python train.py --norm_eps=1e-06 --decay_shape="linear" --train_tokens=903400000 --dataset="wikipedia_en"
Each number is 500 + 50 x the weight over the matrix's rms, rounded and kept within 0 to 999. Layers, rows and columns count from 0. Numbers have three digits each.

# down: layer 3 MLP down (transposed), 3072x768, rms 0.0266, rows 157-209, columns 384-511
# up: layer 3 MLP up, 3072x768, rms 0.0328, rows 158-209, columns 384-511
down157:505442464500538606419501485605556506543515570568469520580517436498540571569500420474514470530514496383437550547568509442480509511510561449521488440445523485561443465513501562534489438510435416487490445421482534534510424441507521545555442524528539439462600610419535438510417407399468501433528505545413437523511484445500401503517526379432562445495496481546450530486458492446511492627471
up158:478534588555574503506490471328561511554569530451510530538503492516509403531587499513418540480446453455441487462494484489568443548448498454541541506549484515517516458509499441509539538465554393510435451491394491418536449478490552572579473470524449537545454486500586390522561598517452554597550525588464499518541546452480464473513531423435526467562538450545490556591527519551390542525472
down158:483526503616638504506522569506511519518536547361479534577502548493600507510513536466447497499443494399450562541496478612569519477425563429456551487521520415375471494385561502451522444449477509398465579448491536538485586427510480520560523474533436515534562408433438484566445443523418470480396517523402519365445520438557542660452556429429581483454449473481562470521530486419511563554485
up159:484460505474514442482416439429562485529495533456527404449549526501559506502523396382481499608525574450387572454511530504533503542461461535465513507459534529502540510482553658460471605584490518478492459461509449519515491373536541447468452608532480506487472474523455538403491506597482545551565451519486491477506471477479485483519462495445551555489457479510474518487502461560437527552497
down159:436394569538466551514480573542468399553549469535531539542469463491571503522458385457462440421541478572572484488575518548500476498535481522496589519541469626561542534468574455509459497441496497511551458439478567438484534396450520469532456566477400480578533526539491484578537456520590487510531441481556546488523525475514497533528443549446467524540436482514514481554496620461549500571509
up160:395497512457515575449532549488488457567521473482483454478448365484464441423590442440401504515488482502550500438483540522491479539527496512556571505647574492499552548463535341492554532552559488500520399472560535427432408491549519539454450458488601557509421470548412489445548462515416384574563524547528525526529535584563477613424493564411440503501547394477478563540538494420561319585553
down160:554425487585503574481482433556527493497506504456497471408550485493517482564555451541532509483458538451456535469461501506563498536513533466514534479463448534492405541560473419509532549495460503476499420512522504545493569483448473527503458594551503581503379454495396555608453452477497463488443413493513618521519474468559487454513388502441529489482471430540499525484438481550477492489518
up161:456548479511473525407496512481588564555527496540429524595578496550450509479476534473485508435482446479516583469466507466439506505431480524467462446479449596456534533537514487453550497480547506481502478451439465498556533556485466419443455490455492503483484483516527547564505402520505495558625482513391441502422501531537473549463518536480498546538501494421442528552560531503453447397475
down161:552428601497518556508428541459512499502437530432568555569511475535566539482508458499511500568476562504465477427497466451445570539490546527527542517538421512505489536466602523563565505483516465448353528354420547492480567485579576509481546439500468477566467513502422505390498540490485510509492455460492489469508456544469446559480545460536491543487617624554509464495477435529554555511428
up162:468522467570449482472543452513469444464503473591549458530507432488513502511468556484481494541505525517503490461509540406475605459491466438566531501597453478525524521448555497408558584456477516510485482464474477433483535455514501579539482462460517563531516573393503513463574482464524513463551437495487573464540446414524471472571445567512473587476456538468471550414558536505504534527553
down162:504568483439528492410524551474356559471487493568554467484537602522555445456480402487497501509507436529531536493476534485507527472549576491574577538478504512485593461557587631517500529454445423622484530485572496481556509587497497515486468490406535552493573584448511558404499492418529506582532481524444452469534507439562483471513430470536522485469383445480512530554382584495458543499531
up163:453607544594483458469493450475586512513538505568478492515509526446487511470505505581481453486462523531470501464507504454506520495536485541533559505525475515498444508485474484467467503532482514440456503478552500443465477494477498471493454475425531478477487590463540512482513489549444502558552545547473548476500480507524484499480497490447517453546479557454471532468497496522508526507527
down163:450609530512504466466444441479557501536511543536504462514529511499454377519541504536458474509512506520469549508553518496524509504539517508533590482518529468496488501485476515533459516549507468485214499389504513482456465476508469471474477516539491506496420513480495498476563504464483513524555531540503534519486439493476479549481514490505449541540475508451462515416480497497524515508439
up164:462624501565469449531540527548525482447530475515428454550481491557460460511435480509504585464497443489555459556525500521525451560442389472588502547455606565523483567486531428527502541465478561557496594461557559476520485500457434574530435503511516505556506550395460505398555616500460505432540442439484542566553389505530461462566480477478385629494459430548542541465480564561488510537470
down164:481531510504526436453492493609464498520414436479560560571547527554509554440459521525503490563629516470489439549436537522502512488483514468523530476416514577539511452474592550454546494494512518434579482387534545523517519506401463562576454478632532505532557582445525567457517472516554560497543462364504434502556424572525496484539480425482475494508425471572518511488473464532459546577562
up165:461509489590436503446514478566502493437510434558482552553459497493521548534472488511477440419579531470570520523456488472480524457496469518458503446485492482477493573505524490489507449510506499515445509497532565523464512458437576449502459626491480523543488473507503480519515512541581518444492535495520532467439474543493531442535538496491460580530542507503520439454500518552509435478472
down165:523512552554471470514554461422637529455519522569457450511468440453435526407483514483508423608428541487491424445493476466528440512519454441518505471478503452543558599467497498596489553559441460575624495540459421550566433475481468509500463405396455443466565488369521541527482537375473492525462468458495477480536489582439537521525485478434555524470497502470518554546548501459455496508489
up166:533509537473408558430530422482502539412548443469427481595521475408547455538536523587537393617451568560542454584597502488529507509529476511537498506501476507533445522552409510506509503545469456451497376499452492444480453533520501552508462523462546596449566514534560522506486506436415480499580484423535553490512477418611441524504543532534583552607445488465528582533483495539592442514457
down166:638530555567463532420560452475515552505522483474540510459559501444493422486508508487481442477509397486464494578503600527438443424513519464496424559540623461514520565500478514432463527533594526481472498392382423510561461537568445527616565543574447386389528540539558463576558539428525531528506433565451500442430451502502477447477490449470533442464490490432532473508586445448495404601468
up167:527508496579454518490427416467473490513484519495445515602547476507403482531505594503448403614414513569473436524529575559568513398482525545447533418497486487512473515446386484590487516500511358409471488469449477552406563576405502516492512419472501448550557470476458506417459387525409531515549508459493490477532497489597559501537518432478509578502496510450586496465632446493611494454518
down167:442514490453454450429539520553477457421498463499495502500378427493503464493620502513466491453534482455466550512549518517531466521573456529542503483583522450501465493497587537490487494472526439527396490505459419447409566544470537528446490625488460548549448534554490520574556498538591525473466531479414508529564501531510529552514529464458480509519495500422422521527439520494470427473563
up168:489525518506439540514370513547488505500525465415542446564531519560416524472459468498421579545539510410402455499561550521511591499505471580549515448593484465485345503442490596487498476426433451526445532450503547528493517531365579458515509524393458471500456570553420414429470494556447560461486519525436506482413515408487539504457540462335598555529499435520570563425527455498448476589433
down168:453409465517529584447553495478513525459510438499464521563367533506500523527493464483426440554526519580507439495513532435464414446458544405577474507491365486503487478455547375541459519519423520441503502514485451467493466462481487574500455510457539538483478466577447579521475578549457507461535455482501464525533471518494445519487546541575548549492479548515473472476458464459578539416507
up169:510457538545554538492517398496558557424505426580506601518490505472479488437468536488511449513486468568501517512497534469517539487439484400471482474552548456462474420554472527541489553515518499433510501495444543553401449461530485411504463468414438496482520524402506510475513480545506560465512545460416445581567561473546585538456503511581497575551529571498489490462477470538484568508483
down169:534525538486454470534470480463397544578457507425506523505458513499511441480524469532514481556489425520496424508482488521478506530525491491507534491525548517492477495537536544485454421493497464497378494434564400538576531523514485439533483549524449518573455457506481488489468512529489578551528425503375444508477454537502428456500514404513484490515459507446540544461529535435482444465562
up170:490540466558476532483441561448435463520591537494501475535493479457536491482421504678509435575531502408548559457565561553549488566459432538641521446542581540507558472592549549446418520531488578370475593423412447492514462586563463542492577524531490449473458486525493460500415393551505448564560465435488519549427402455468527575574405499584440508492478456359524523454456523438436455543470
down170:519456494622484505562586479469435471427549602479540504501450526487596588523470599556499466514489555458495414574567501467445432514446577432507403506497527450580497504616456566585498436578557496519734441489530503425506419488540442503596510497511603532551489479487523443484449590577567464400482514455580515425467482469574494478512543478584532534569575478463460452503487506426469520549470
up171:492536471434524564567485472592449449570493509597502512474619579540418405558540491500461538473591580497480571447562495573501573459610516564565640440504467439495427473463554610471510611559452449557434521477517395454492449359553466507477486475594557564508400534440481460457516529631347498687464518466453474497456437524502485625516482440514471587555573458485452503437531536526372504414351
down171:465287467551551561447444591410403521510535429461548583499469527556522630512423520521513573582561447501515551481442556558633528496330484509449492491503529467427599515526607519459472517514574583457515501515541457461486678471444439377552590396490523535501535409532415383510402449412382469484540489459400438578462385465468452478495488427565507528524592451487564536519423487438516450531383
up172:462544537454436549411447484455464504501551510485521548558473541423509487553537546526428502591448487413480564446498461499543539475509412569551463500506527485506514426544466493481455636532486507473422437429442462544500525591461456551455476552521447506455558473514469432486507514494434547545500520452556524507447554601409437404534397511418529477582450425498516531499492553540513539544503
down172:620550515542551525482536552507562496435435524587416569450477468607477407475517509429515524504503561565384468516419519476468520466569463489550538439513490401516485475427442470441491500522534526478432487457445452445448388525473497431453570501491491355531503509466497521535416519413550481556512466531490409434537588515482491441484540516528467504509452547612611466474549509505488511494559
up173:410666487525502384521547483365524502506539481546620464425573483428443416519633534567509439469401480516481508543493439431569514579505416465494514464556407607581496501469533486502482476508547527453440445523519474415488477457452599505387505537552449489522413518505532408537476500510492531448513554568540488542570481486576484612508476507425482453521554522472508477544423493509590554492541
down173:494511499522425550508500545530460555426599508494499478506497631520485316457484474534505533515536463467483424524564557576494465531524533599445444492593498533531524518509512458458466450492511568532443597447512503540495542483469504467453492499510452592504521523544599478484587585468473456546545520469544484474565480432459497464455577647624519434544528419524509491464502509404488405510486
up174:436489556593474517509482481496548587455479481446540584473507498457492526522450491470374521504512549587571508526536479483502460476452465464574559530504405517466572495535560414397444539487543424534482550439486472492393569425515525501476471590499575467504457560523486355525584511523502495493527573459490497466432471582448549518536510504483481568521578447479487512505567502424355567567457
down174:489508482464516509492466394471512512475510547482525455476497501460496510438427495463538466460501446558445493454485567539520538567493491528545487504498481581465424555517459499529472443484515551553393547457520520470452482487530397480585572548515455505446501428484457516517529556483381483536476488589512460457511537510568471569426529575489506469476552481500445538519475473549549498432470
up175:507500517496541494417392538431453477488547534457525490436528485387416456506613503502496458524464500495503563539519561440496465518631501518509548470526508489524548529468463494559476516591455473362410481505460501540499573613468527475484538502448567491466487449543460434516488498417521481617509505479454483626574560514482454507576391472443628508537494445503429490569546615495417520422469
down175:526515530467442543459596538457502493514452446497450498516518463514496559540541462479533501532466509501554483485499455546502455517516469525534569553522560528542538552488458505542451518542619506559479557502523519501523459434503471465500450410466522476502533512547492540382472560552441338474542504496518586559527529543519502466540434458481533581509491504423539527491525537500629467486484
up176:536484463552542566507429491493446451446495472550515496484446486541409495530474536518534454537559499493491511478602505431553549536553510447526543503493535513556566487457533489459487492478560497506441572453518478503492544528593539457498479459436546450574519459506527596513491431483444586436502477568495459462485511496540485542502516394521514528495537474528465505471550505528434390517443
down176:507492572567505459527537452513601539489586511548481519524529605462482423474435488534438553527618476528504571470402398560501512534466517561528466504457539513419443577519459482544496500534473427428576510507437535457523474438517563420498566515521458517440522464537505373540543548473463470556528621448465522555510440465463457513430482635467505493565495478502588478456437438412572501496521
up177:558528498421486436462505473534420483510443438572502545486570492471569488518464495449434504505551509436576574508507484541527539472612449560587522599514517455446428485507600538596455499584504390539453456504550582472427539399484528499633350548495584512534416584503497531352519505499475453546522530494478486561531404606484452450544557426557586492457473542516506549503426580465533499519493
down177:572504498593552553518527469437475473529488512511486492481513518422492577511497466533496485436404566553450499564492458456537559534487488365519424610437511575483558520490403445468573435457525484491443560460499460519466565511495422558597523490491507535472524461568492565479523520494481462455549536470544538475459492527433583539459483515508483493498461545475511511550502454489462543509506
up178:517483504527546545464412441507529551541581567504452590607455547517450465514489533485482488471402553464454481492519558502481453539388535436591499518517473477481476570516440441519596552498519429555478538511566546500535473525496468502504455485488459445481455555493469496589420479484518493511506541478528461567488434428446451470451481530518552543493549533527541595558536531509411528517448
down178:461509525500481518546535535472533470448516450490599544568473452511420525481551467530462447445461483553528584547536490541522484422477370469452529496499482475503467465505463473608505483442533387521465481505432502542452539553511502457510504476541479532430542496535489531546516453523416533508546577568536529500419586500448465420463476442444531490551429556511522494566506441462552464438468
up179:377510429509551549532472457491501378483532549537433533516518431563517472509478503600460445621558538479499477627506620451509474467503591457572534448609540419515447508448501506471362545544523547450467435443653493486490490444558601595529458513482451496517558599482446548392613466563484644478523485499492514494494462484447457485631461521528508694509452553513486608399530517495439453401497
down179:423572410509573577473492492414570456496589493499550475506541442516595768532573462560537486498506577510518577513508536533515539435498591522507458427479497555438420543485562545506520491424480472469680502155500443578490462529440496468454521470415503492564508507523464515514504546406571448475466473527420461518512583508508569525492472369472474483526501579516491405550492558546501566532391
up180:462526521557497502429481527575517509499504592519439499503569596377461514514500562584437537524544551521467493545511492520446476620522430429447481475507537562423467581479534433612539499491503444539495603481510509528446376545446462543539506551501603548574491534417428480495531560552406529539626476476468485504444468563519471513535468579455414517559471458542428512479539596523468514521435
down180:510342442460552633525459618514434528551433588523543485531514542520488511559432413499538504490579495563571505542506465570439480564487440506485501519512508485478503542520591485491475468490508467442518511379531498492502552396440439478514561517540452510484527475394500431516474499405511521496527429408512494486424467511497545447527397469494466542513377530486550467507570567464426569430412
up181:572480570540481515455520564347493476544474515506466465523513525469479492392493519560540473494434551644465566529556486423451569529499438403547634404525473453460447577478511509471473540474452457506472543513593534524551518508471465413479513544508444489392458538530484481448569409534427455564574436559499570491445517491482494546567510532514555469485625449343558574519498533440512568398498
down181:533385407524581467448459531437462580432531462388512465512531462467571486577467438504424521478511609492552449419497423598537437477472514588511495658445411532445485486509527562609480570451492492516447445333600512521532498470422455450550574488524495472385499378441488417583551522539519470438510508535408533432504532491500479501483457430480501509536415478522569470509490500474612516574451
up182:440496358626571538498472455498458486540508509436529474508462568501414434415488511498489516502532560593503510558602563542584542543544562389615576564526413472434442483447488406397463570496557428423516434445565451482521594392407535567508438554402503463555529494427412425457446447418593605512470407538460543468378466492549496536484532502534481511566488541503544524461440430496438509564404
down182:458603489438576440618516536574518510358459562513444476470536497467475483432498566551457506521502536537451495466518517505404497577499443556448470489511556503452566463483491523504486504489455457505441536492485426483506468481425431510505587521546496491504472627566471547484567572514516511558556525426490502513596455503465519448516580537551402480551449450504552452451502504549520609510523
up183:437496487510521526558521510462511530396556460467478537608503561538586512514493539601527562519491461448471519538547446494463474477440495404488573556454492470588513556505551511591457406543444472427490560463468462449488482534483529505613523470464475527375526480481511495424470449587463447533523492476552511685540482568490418562426464567532447571525486422501513458562522529533421486437512
down183:516513480433524550498503497494412436522447454500463488486559548523499468436526469500464511520585442481593518505572502495538530502513513509562592424601506591455533477465402488374457539497461571538431478402430431470440513648575478627437493533428444499546460538516515559421492570429538533504430519433494581359534440465473407489512448443550473536529437581484467558455453527520555521538584
up184:466497498445519488538541495484576575573471540508411580464514431460475505481487496521496559559490559480459455595557397444544568500468495548560482538534408432504455552524546547402408525499478528486439509462515467523467468538504499503392531563444521531547407467548534537386577580543548520496500384443549530589489487430447579566512592522492462490533592442417521572430449459504602560470517
down184:492512542493583524554489513499490563525507414561443487486508378542472423428496445517491523530500426496589523501557536488409481465595441445486519508525407323513488499495350511500508479371410484501518473524534537462487453545440479533463566423515548541535580495430611528546484589611501488499500412542535476430511516500536616524571503546501554491500437453502519414558563472497519544507545
up185:448470557538576466541497500451486572544454500484478433463548422598500568454494488511482523538414477523448494482521547465517478580424456474489498487467540484512542490572563417550541544514499537474501441480531499433525533521473525450460389499488605505417463439590478463498477499487480551542518462535486610566479538526464429449492453557387513530550589476436478629492569567555410431474504
down185:608487479495492521519474488507530487449519454470467399495546605530475493427524528510466583547555482502545510551483508494454589459555540463427554528511472515501516479574456620445499529575399475520383491463463499449428570528503523496585552420523491591515475457498485568500578518446529487495593524494419456545531542538495599500462472490528429590551488511451494495438464476468526452490566
up186:466454564483561527448379540487506488498461469535463509463488479366540419427460456488485470513509530552532511513550572432524563561627611478460517451483489399568556514475529438503544540491537455481497551490512535527474455538520453463436491405507511439530508489432452502525502455577363448451483547535501577557475470524555416478446530526497480548520563533432411486505469499555575441397470
down186:527647477625439453562494437492499497490529488445456523406498446603455564484489511488537603531487417465471498477486429453500462345432468529575477567599586535474495476491466540507468460600461540459367445345409445469559482494440517461586462581459450510469494532485542490514526531400523556516384520545461417536500480487451515548628529539531508482484464461506523439521548468483380598563530
up187:436530472538421532532397389461496626485445547534579559512455497472526455521540507451515469435362584448607526551497459446514478426457469483538494528594398454524525601427427514418522542461516545539414452449514418434512522478452452533480522494342516574378468471393458512564505451519464535507539552413552573516497478523514469555506568506510450542491547468394487427494542542482500492509459
down187:548485453533563413502500555515520554434486432539470597490572463558505402505424544476511374528411437435664470554402428494493485425492474547511494581469439519419498588416466520469474436501507409472444482643425490489454482491488479556447504519570523580549398629543479460508437496551484416558451411630497462550474458407521591531433486480473527537432510464610532474544525470421520450545561
up188:503558532540573480451495462521518569525509517474520470492519526481469504504589565507508494506530510464497506536529464509476478535490461496534516543519537513506452501486505526521461499518550464491452463419463438477462483481530468525580509521439480523484443494476454465452533525523478516527554493483455496524459414533496440529522493528445516586527542528511505474449475481501475576526460
down188:424612530531495480457465457474557529499540537500495497514520515481466330501611492530460464485470557496490517502539507495497481499512525530495574455548504470475459517468466500507461529547524469449249499423489539502442477501500478457523475518469515467490465479494528477488550471529509465508527505546480498469501453489484471499477506501483484583545538499487502511470529507489480484498476
up189:451533477501481445545489588384502534515448509483422521559543575377614557450458453555456456461464514436517533577476512460580556508490423535480576526530621532521518435387551622449452513604535513494431596416455583440493524534502540583576410501501506440401490541491550499456486506504524446511560455479378559599541525437567482546380574573485472520487509520391481499540522549563544492565470
down189:522502445523343570567651557502483516502457573504389555508560537419524419537457555739435482608473440482545384565490497572456533411462521629495540489585546467507529419452504495501404536591595579498347466449497541455467491477611590475542490446536477473427575454471484496466452512637501404475492522481519542663564408557501453497449562542702518490494667487425631506518630513440531553523522
up190:445531458515547529548524466513535457508530607442524574482443541547481562469598506554512516479461521434466638482521484581447519574530450443598513422455496490483597514535556585516471510479520464374477530465494441481472402541490496447528427518458367518464445573516466472493486466516425491483586473593467462572591465481484382497523496531478515542532479494512484491460452619510429458463455
down190:486467490557449474578450348518515487422493519491495503593491473501479468511505553489537578563471488560454483602519416529478532488499489556445562484439431494532560503414472495485523510533439514479350503447451495443492584591422536533492406457466546480472467550516495539489547545468485482573499507609490461551555457526552564472494513423524433420498488464536503519483507561484506532563508
up191:419535533511474506380485488499648520610482548574385578585541502470514426460601499543496528538449503398440568492572560575576516525564521546480556356611516483546466488564474484446519462474559550461498480524428554476448535465631582451487496523565404490513488457471551430511514477548413620524666476450483493526484526438491422500414546510480523558457452457515554497497533496486384511384522
down191:475469534449489557517496629454487533456501619556566484532460500446519488493522551557514570542510630475472483385475433498470406519522581572493517428588494431538480454553496469562522493526493416414308428427533553460474552639539579555501541591444529449515437478468495508535516467531410608498590586432500549520561568503570459571514474562487398349513565531475558469461532531477549449418578
up192:505469438516538477450525463494402494493514418493415528501435423397474514399486498451467499493470526410522444454490557510593497490560441435552578473594542447429478489587504492584483524473529575468463582481481463471453558390590459543519457540467485417545483469533450474473450465450480478612518522554538468557433449496537465524451519537508501563526585536576471544474586569532490493528459
down192:423456506502530539444415487468498516491462433467512521499524478487430407560477508438539595530489431611444466496470441453349351454487557451503490576458521478490489513428417453489478530579564546486400443444559471504571426435461517507568571441546491573512546479531430541547483515429466510452521447479525524439524440504526501452526520469458562458544457525423473568587462486524525527496539
up193:477490499562464489460477461492442528496489468415520522518614454397476499435546488564486600433527475460472531485483511525496475533560447448479549543582533437532540528553522517496545514550477503458478490433443519459498510463500573489473471493479461471521516519550502487447582374463508545524496412668439493539423515508467466500394490557536541458544593620465469483511438591500403491569551
down193:547501545476445457504446524493540500449487472539517431499456436542487399476564554454526442445482425527475421606440562478448523484514578541545529492508455535396458453516471461572472504504585469532437533517457528575420475539515487540471529472481499425518550547462516535427445455490464463476483477579497488495492410429546482552470495526503454413441498465466501516527503467423469570528558
up194:531597532554429453447453471531534484515600434537526414530457483503476501515568526488527524530465504428403625485494522522474429417555451524495446468532514466523607502535519370538576514615552453560431576462576592484508475499475548475459510417507461519460411528542509566545567516519529472571604495523523475594522493473493404525544444585480576481447401537464496540475461577514573579551501
down194:608467508429506493503479441422491432492532514442544437519578536620465571543595579456496467522383510512451494444458414559460465496511542523513559501520468582547528484566511513484545547480534443503469470527541521458540457545514525485607471561518530418535536509474483505454482495465637493513521515557608537512453520423457487548508489408416496512464694561492430524521467486546423510460488
up195:390530531532566531534430473519481390488498445509454470550454457512492538465519490470508518433534591514499545581440523483592525460487477484422580536480496547450487519470579517437522470426502568509516528465474625454443530499594459521510411493502477519529498553529500498467424509489586526418540535484510540409467593468447410459413473484466455554515517451494468554401454456508423467485506
down195:561475466472522469482537537546431510579565482511478496464532489542483472567444524510424444562455485489453517474438557559468546489485492480546449441590491471495546539438501523474446450436530562526316564393551452513505449433543477531511474568499506566461456445461460564489538502366551475452432457601440463621501460417580441493424604473528468511501534519510467473541415560499525535464569
up196:515492572590484467430408438488513516460479508460434512380393392575481494521462471505559513500494525493556489473553410485513598576476503551499540372484428459574464449454416494563444484436565396472433445460480522461395461519523426427642540545477418461459505509585434551604501475484577533475481512457574515611494497593530370437484529534422461495534547478468483518475429561516427461409561
down196:552403481592538555485365536501511550603449438539488506580501568577493529537501460473517514482496506559571484438614550488493393437518511391430557431481515518494534590559427519624561505467564608439472509451545498504472535512594531361584488542595497419502463483506476450589530571580528523567550466487499524637506525491588526468526495520545468578451471547511422549455422513635503450475465
up197:514507508506519482522464469440462476523528627599585474497559524450552512491531471434451542514458493525491509522431594467524520582520507496517496380588480453560476528407458505540477557573503478481449573511425505491527582452569521519527429507473529413479528529441568488491442476499511600527535493508474454536517538557440500507450518552530523482541573515531494504496544529502550556529554
down197:492540513440491506528421465535523508458525445467536470488466524537401488663515573503619492451581506588453551406467447484411503438570450502464507465386461500511467398503491502468498490463517613512483447466479539551521450460475465503448433496540444518520443422448480487482504531452526541541485536620486429386584512418513455472501458406493545508489442483509526464629490519549479534507444
up198:464563445506456524516458431438532493433462507459554381527578468424598496421466481526442533528473548525397535515577501461537558462483502498535503494549582513497450603402368458426506557455563526323457487489514587336403561507494533456570499554473583518431535539418571521583535400526509476527511411550436478538534550547562298528491564516422496555612504488444541512486502496475531528511479
down198:526497501503493473529434505555507499501492520472476546587572501433555454439480482490469626502419500570523561461570521499506483511509452379490563401479503493483563541597475457532434548483554505446426473353541471499385529512623515468533587567533535407494478522464503548535436582501627504478617453416393398446369515509575365414481586607536508510497457570518486432589398516513513430640466
up199:557561513506514434543473568467469394568510578494574446469417440415428442512516470586491515529463453482531489570470460403571464574484526395453555492549483488534580436531551449610462436439492465543461421454438607436495444467388512545530535500517528531498434519405485467429499545554451516525558598553461458464530504539496510473527473480515488515520535546394525495514556517458531576481560
down199:546484563541456496539494496546468489548501527399476387477600591406516528543532523483487498491516412578481346476431496430436486436526459485469495429588546541455598573521588437487508501485542530469423466517477416559539537484489535631540546466515526521428509450419521399515419542452440412571536518495501459447439560544470483535404526537536568498378544585452463548482536476521581402505538
up200:404515557539444445522546377457469493568477586572506602425494500506485485456510546573496518535450475590519497513537608458573532501500508483537524493634521536443533414416464399550468546565480506524483520456353466478483565511412501490503477581419524400547453457546466497447570575486523512564509526443599490452514481396505478457543502503513544575483572332501503486491422507510501450643507
down200:470508499448444503537413510431571434470524466534599484438507478463471504466567493572520576527517535583512520504529534483482496531454545462550485477573506487499545528556520552571556538418426504422473517503506513509561524502503593472377575481533486500455481432612523476516426431501578495509480548521469452559496369484474556531503449450489379520490566556433503457506477520531563435450533
up201:523496500456466540549479472507517502548505534595513500452502453498510481543538537473556399617492537339568494508595486487560529559559528490442548361613479453530497489508527609493476453559509470454511497461498426468439481502464587447524481528504398539456522549537477492490504539580466493429479509502480524527563501529515519463547479541544610531464580578404589451477484494509526472407529
down201:547570455425477419458529494500431513446498485430465380432438485575495537531536462492470562476563514468501494395464594535429476491481565436543527630509463509503504502457469447420431477472493484500487425363625504532485373472415336613542510466519459400459525506409454595481487488368508516452452409491379519508560478579552439492480470440413540499499407455611464487479594565476546476475463
up202:479523419594618514512432446438617499564468598488417486583510561449504488530500482537448549513551542559517550475425416572476446542480504494496525506570480547521567486466390444446471576584436548478436507465488551572487522539478453505488440515541540454402437559407517487613553515507407431438481584521443548565576501507541541567505529506459495583548496437486481595481512562578507535554517
down202:514499580662547479485485466441496608518498494527444447493455532502527509468396486539513459450509474628567524459455533457501482471459486503468559580469471552574509513525483507504503522546325546454350555369544432456535478531485499513466460520539557512464546521478514527589596455392420524433540561401507510480562453543602541568493378571488578466513468421383490511552423507440470521466469
up203:490542463554529540487481487366476606576497463528461550595523558509558522550553476653460482486530475423437566458517506578395528559446508427422479526453454497431514517507369483521559470471506457449441530396440473473483489473393430542400390579555533612417430441416507505484449566547495513473512530409477467476428520551471435508469509527506463540438522465502569532517480530414492496397419
down203:408516555596502452587612481474495535510403535457486468471493523448440541506455536442475502499550452507436602471519477525531423466519443487434472480502505532523460490529523531443514397532445531501491498554466515423400496479506447434522551570489520512494528487467464425473484443436371414464465516504564524505497541397488500487581541457506533521548482461518513426445481510459547567559528
up204:495627617518434444476475445464543556594523496471497551559534440416388460595563474478467529475481482508430480458583486525513572642485484471615562479530499566559603547400578564538355491588544550561424534498503457462509496494516556510563522564547486509534435503466593484483489536473560477465521498501497526586511457503510555552422459495540528538508544539571485544494517459523493487467478
down204:559493538431481470608400486456456455472444546460455482432520482461534468462556584450508469471586525532556558554494400458410576548455518401589472437435529561459603470399430487528410590517540518515229592325522533624476572692496524459534486453597472596496434524530505534525415540438476371460535433461472494517541533535437424458406422524534421518534552469506510531582493601547543470400432
up205:471511509551540540519554482451483573524507494527491541587469455461488452508559533554484521535515481563561515450518547431531523451529450581475524509481498534513506529440542507498462507593444489468434574490575575513505535555534507506507477461478522570522498510437559423476534443464539517476474521523517501453548545414533490558508458467476459601521523581486531513536542440466423481471542
down205:511499331543543564499465546456583362516603469496504454522592559487495599509408461493528508531434537462440449498469495531559429435471420480511461479504622507546373555467466496570479507506480575485560539458487493505513396477511517514432557529540493475473533536523504485478398500476460477516464465448463553508478522459493498531486511522438495548560491480418535462527443476488636467499451
up206:376600489548613504527479502465591548568561523511491562522533369457473521498591506594464601501497450489451533507494536476373503499451624463363509507493489465497561555506416541585543511511514461536481464507487512507435409494383482394478492387454492551409507399442502486472533532493455543454567523394492457598540505508489475420479542504458533602510468484505537485506554449473459472424528
down206:515578457520583474482565485516567545439590534475525504449610546447486407449522657537442517502525408425508429462419648440481491573511507553448550497348547476560483528429610487509436532419576455507541426535589552517428451551543415532542542560464482448539411443526470570513437469437457534420484404605518454459487427544532532484449463497505448478465553558468443509554495517473437505541477
up207:545564598551465428501509499530520504546508547634529470542513459557526478546456493579514512490605587481496627675549501480489392474483511547583474512521469449630457506378435459486490479600442539541429513493623439476534540485486625418538446497428434548519479526364591473550520565434410513493563417499410568484510482473604458472636574428385531507613520521498501579508453483522429480539564
down207:553527485552557520482537495584455531491487468533556446461514496472445426507459509613536573518495473432499435498495566471483543435468455560469498545530479412434553493528491476475453520534516563560434624476501543501546547506469612519460570554497537566474433468550548493507551532520538559443462598558529493513482387432579538650402490467512519499475445540515518454412449434505426520477520
up208:472536448520560570471500541459493524629487542521431470532569517558472553463439515462433445493514520516552514547520603517485540477448566498539569342414494456515441512503481585492437502504507484583492549512531438532455548494507471341541510484469445600389483579492556492486541446491514484496501501483457463483440464448536468488494471507496511543555467473501428507555451465535500524534491
down208:470434475567423540438427483497543470450451447498491459486432522480461472459572467482486520565421540499533529385456428508503534517513493530518508461488481484559484554508438486454623537541462538490544459476534541460478487507475565618498518481438537421464533512480641520493438486510489510526476577565548496534477468482503475471492549509483599479562497545460598519518516501459533477508565
up209:502541564602479444547493517600447498466500565504575504547445572507481421536440418525423503499497454342498418458513460509559499484548557527603492460556543498510488431505481579505485469519474556521468497477511638544539426572540524555539525532519493515523475433504543468459460552462547591503562429403427491481501625524530481445505492570539552525499501545481516548505566444459599535462462
down209:478501454488533521537546441466537522500478411467406461480569375518505417478556542468516525436512527572439544457476509487541525524554481558463552498429407495477537539440570507502518517499429506429499536437536463473481450453452520494468507507475542585533494433556454523416461435516563432603529485480533453501407518530463489488538554526556545438482622536485472507544496492491387492486598